Each number is 128 + 24 x the weight over its row's rms, rounded and kept within 0 to 255. Layers, rows and columns count from 0. The size above them is the row's rms in percent of the matrix's.

# layer 2 MLP up, 576x192, rms 0.0677, rows 163-166, columns 0-191
size [ 98  96  89  96]
[[141 118  94 134 146 134 134 152 122 147 139 151 127 140 121 134 134 121 154 112 114 131 105 148 121 129 102 103 100 124 174 110 155 142 158 111 100 165 165 123 117 116 133 153 146 134 135 137  96 109 154 111 117  98 130 113 125 166 142 140 126 109 116 145 118  80 147 149 101  72 154 110 122 103 156 153 103 165 101 117  93 115 132 140 130 192 125 129 133  97 188 153  94 196 111 138 136 122 130 112 158 118 150 122 161 134 124 121 122  66 130 135 145 160 100 157 115  95 138 154 153 134 122 148 138 113 135 107 131 120 114 140  86 154 122 100 172 169 165 103 143 154 128 163 106 120 160 163  92 141 137  95 176 130 130 113 144  76 120 147 109 124 105 154 143 133 144 152 117 153 161 125 130  87 142 146 123 148  93 172  90 162 162  63 109 137 115 133 126 156 113 122]
 [138 140 114 107 107 145  97 114 139 123 113 119  90 119  96 143 115 154 160 114 130 108 127 150 111 111 155 119 116 116 121 133 138 130 127 111  96  78 129 160 154  99 128  98 139  94 171 113 125 173 168 119 117 118  78  96 100 105 138 121  71  87 128 126 150 151 123 103 146 123 132 107 124 152 208 185 113 141 119 151  98 134 151 113 158 100  82 123 131 107 131 141  96 122 129 146 143 108 101 104 104 160  94 127 138  95 146 153 108 113 119 103 165 115 133 116 100 138 141 132 100 128 165 125 183 136 155 157 142 141 104  65 120 115 148 131 129 149 145 131 160 143 115 133 112 165 124 100 149 152  75 105 111 109 143 124 151 131 131 164 149  87  98 106 135  99  77 144 145 132 115 109 102 134 105 135 174 132  98  70 124 155 126 143 136 122 157 136 129 148  97 128]
 [136 150 145 127  90 119 105 132 162  72  67  94  97 151 157 188 119 133 125 124 140 109 111 112 153 128 111 158 152 106 133 133 104 110 122 113 142 120 116 106 133 132 143 130 116 115 153  78 121 140 132 131  72 142 166 146  93 104 151 125 142 123  62 114 123 116 132 132 131 153 155 140 145 136 117 118 107 106 125 132  75 157 142 140 135 127 127 125  88 119 115  94 142 125 132 131 127 168 130 112 108 159 114 163  88 152 175 119 123 121 198 128 155 172 145 145 115 130 133 138 117 133 162 126 158 159 129 163 190 127 133 121 123 166 146 187 139 106  97 126 123 118 135 160 124 178 139  79 129 123 124 159 145 127 130 129  93 149 113 104 110 144  93 163 129 131  72 141 128 110 167 136  94 163 115 124 137 122 139 133 140  98 124 129 131 117 117  83 128 144 149  86]
 [116 146 119 138 121 100 160 124 113 130  86  96 154  96 142 123 122 107 163 110 126 125 174 142 160 155  93 110 115 112 136 158 117 127 121  74 101 103  85 144 108 156 159 106 121 119 112 119  91  98  98 120 142 163 144 122 124 112 114 113 160  93 111 116 154  91 127 139 140  98 150 144 118  84 126 138  87 146 123 119 121 120 130 125 115 150 127 122 193  84  81 130 106 130 144  88 129 144 148 178 148 111 126 150 110  82 137 132 122  97 143 188  97 137 135 118 151 111  84 156 118  90 109 146 180 125 118 142 113 118 135 190 103 161 139 159 162 160 178 129 126 131 129 155 142 128 176 123 109  97  97 136 134 130 151 106 156 132 120 138 164 129  84 134 105 125 105 131  96 151 141 125 158 170 147 122 143 122 170 127 140 120 139 117 110  97 117 145  86 120 111 140]]
# layer 2 MLP down (transposed), 576x192, rms 0.0447, rows 163-166, columns 0-191
size [ 99  91  88  93]
[[129 129 112 114 118 139 153 108 118 111 107  96 100  90  89 155 119 116 148 119 129 117 133 144  81 106 116 180 133 155 134 137 111 109 137 149 145 137 169  95 116 159 111 109 157  85 116  73 141 129 125  92 152  92 171 124 111 105  97 142 144  85 143 145 153 165  92 128 121 130 170 146 179 127 120 112 134 110 135 124 149 141 109 159 140  94 154 107 139 132 139 123 174  98 137 152 140 139 139  96 144 109 123 152 159 151 146 136 124 131 134 152 129 106 170 145 140 209 106 135 101 138 153 120 143 147 125 108 107 117 103 138 166 127 158 119 147 141 106 175  98  86 144 139 119 137 112 125 120 137 155 107 164 103 152 150 148 147 174  85 148 116 143  58 155 113 108 106 162 115 143 141 101 143 122 111 148 157 138 105 112 101 116 111 110  81 140 122  90  94 136 120]
 [118 134 136 142 130 151 131 125 144 162  96  49 139 145  89 145 174 125 142 127 157 157 124 138 172 139 115 173 150 135 123 110 116  94 111 145 132 117 134 118  70  86 162 145 116 124  96 120 186 154  97  95 134 104 129 105 154 134 133 149 105 125 154 113 155 135 122 145 137 157 132 130 127 138 101 104  93 134 145 133 140 103 121 126 158 128 140  90 137 121 110  86 113 160 140 102 113 128 153  93 184 117 142 123 126 148 103 123 162 169  99 108 137  88 147 132 163 112  89 103 104 149 151 133  88 144 110 114 111 126 159 115 163  90 145  98  94 109 124 135 130 170 146 105 151 135 116 137  98 141 112  90 142  90  91 140 112 131  94 115 139  76 139 153 134 107 152 118 120 156 141 147 137 106 162 103 117 115 150 129 154 146 123 150 141 158 131 125 172  99 137  62]
 [119 124 122  63 198 111 171 119 120  90 141 144 140 121 152 133 111 160  99 139 132 121 112 125 127 119 100 134  75 123  97 143 147 153 126 105  98 110 168 105 136 172 133 108 144 121 140  99 137 116 105 129 147 136 135 137 148 141 123 104 178  98 147 129 115 149  87 140 115 131 146 123  77 156 106  85 121 124 173 167 169 136 135 141 133  70 132 110 159 123 118 102 103 147 161 162 135 134  93 133 101 120 147  94 156 148 101 110 170 124 112  90  99 104 148 140 123  99 122 138 177 113 157 148 134 135 115 107 128 150  96 117 127  93 161 115 151 128 140 187  98 155 126 102 100 108 115 153 152  92 159 143 145  81 101 140 108 119 181 110 132 121 152 141 153 136 139 111 121 124 123 122 153 141 111 123 152 169 127  92 140 146 141 168 127 146  85 137 108 117 122 141]
 [140 152 106 129 123 141 140 133 113 130 132 124 102 123  90 159 123 115 108 132 142  67  86 118 143 106 116 132 125 160 158 100 128 132 102 121 114 146 120 107 134 151  99 197 115  91 146 120 119 175 130  83 120 101 123  96 135 104 142  82 130 153 119 120 135 149 121 110 113 137 131 157 148 147 120 142 111 151  77 151  96 141 145 145 159  93 190  93 104 129 161 134 140  97 158 130 145 117 118 107 146 168 124 153 138 122 136 149 139 127 143  78 141 104  89 162 109 140 127 163 129  88 141 138 147 149 107 147 150 142  64 100 132 110 137 141  78 124  84 146 112 156 141 108  86 160 102  84 107 138 147 144 124 139 122 101 114 101 117  77 145 146 194 151 141 110 128  97 129 130 122 116 136 140 133 138 154 162 119 111 151 178 124 139 145 154 131 132 140 156 151 170]]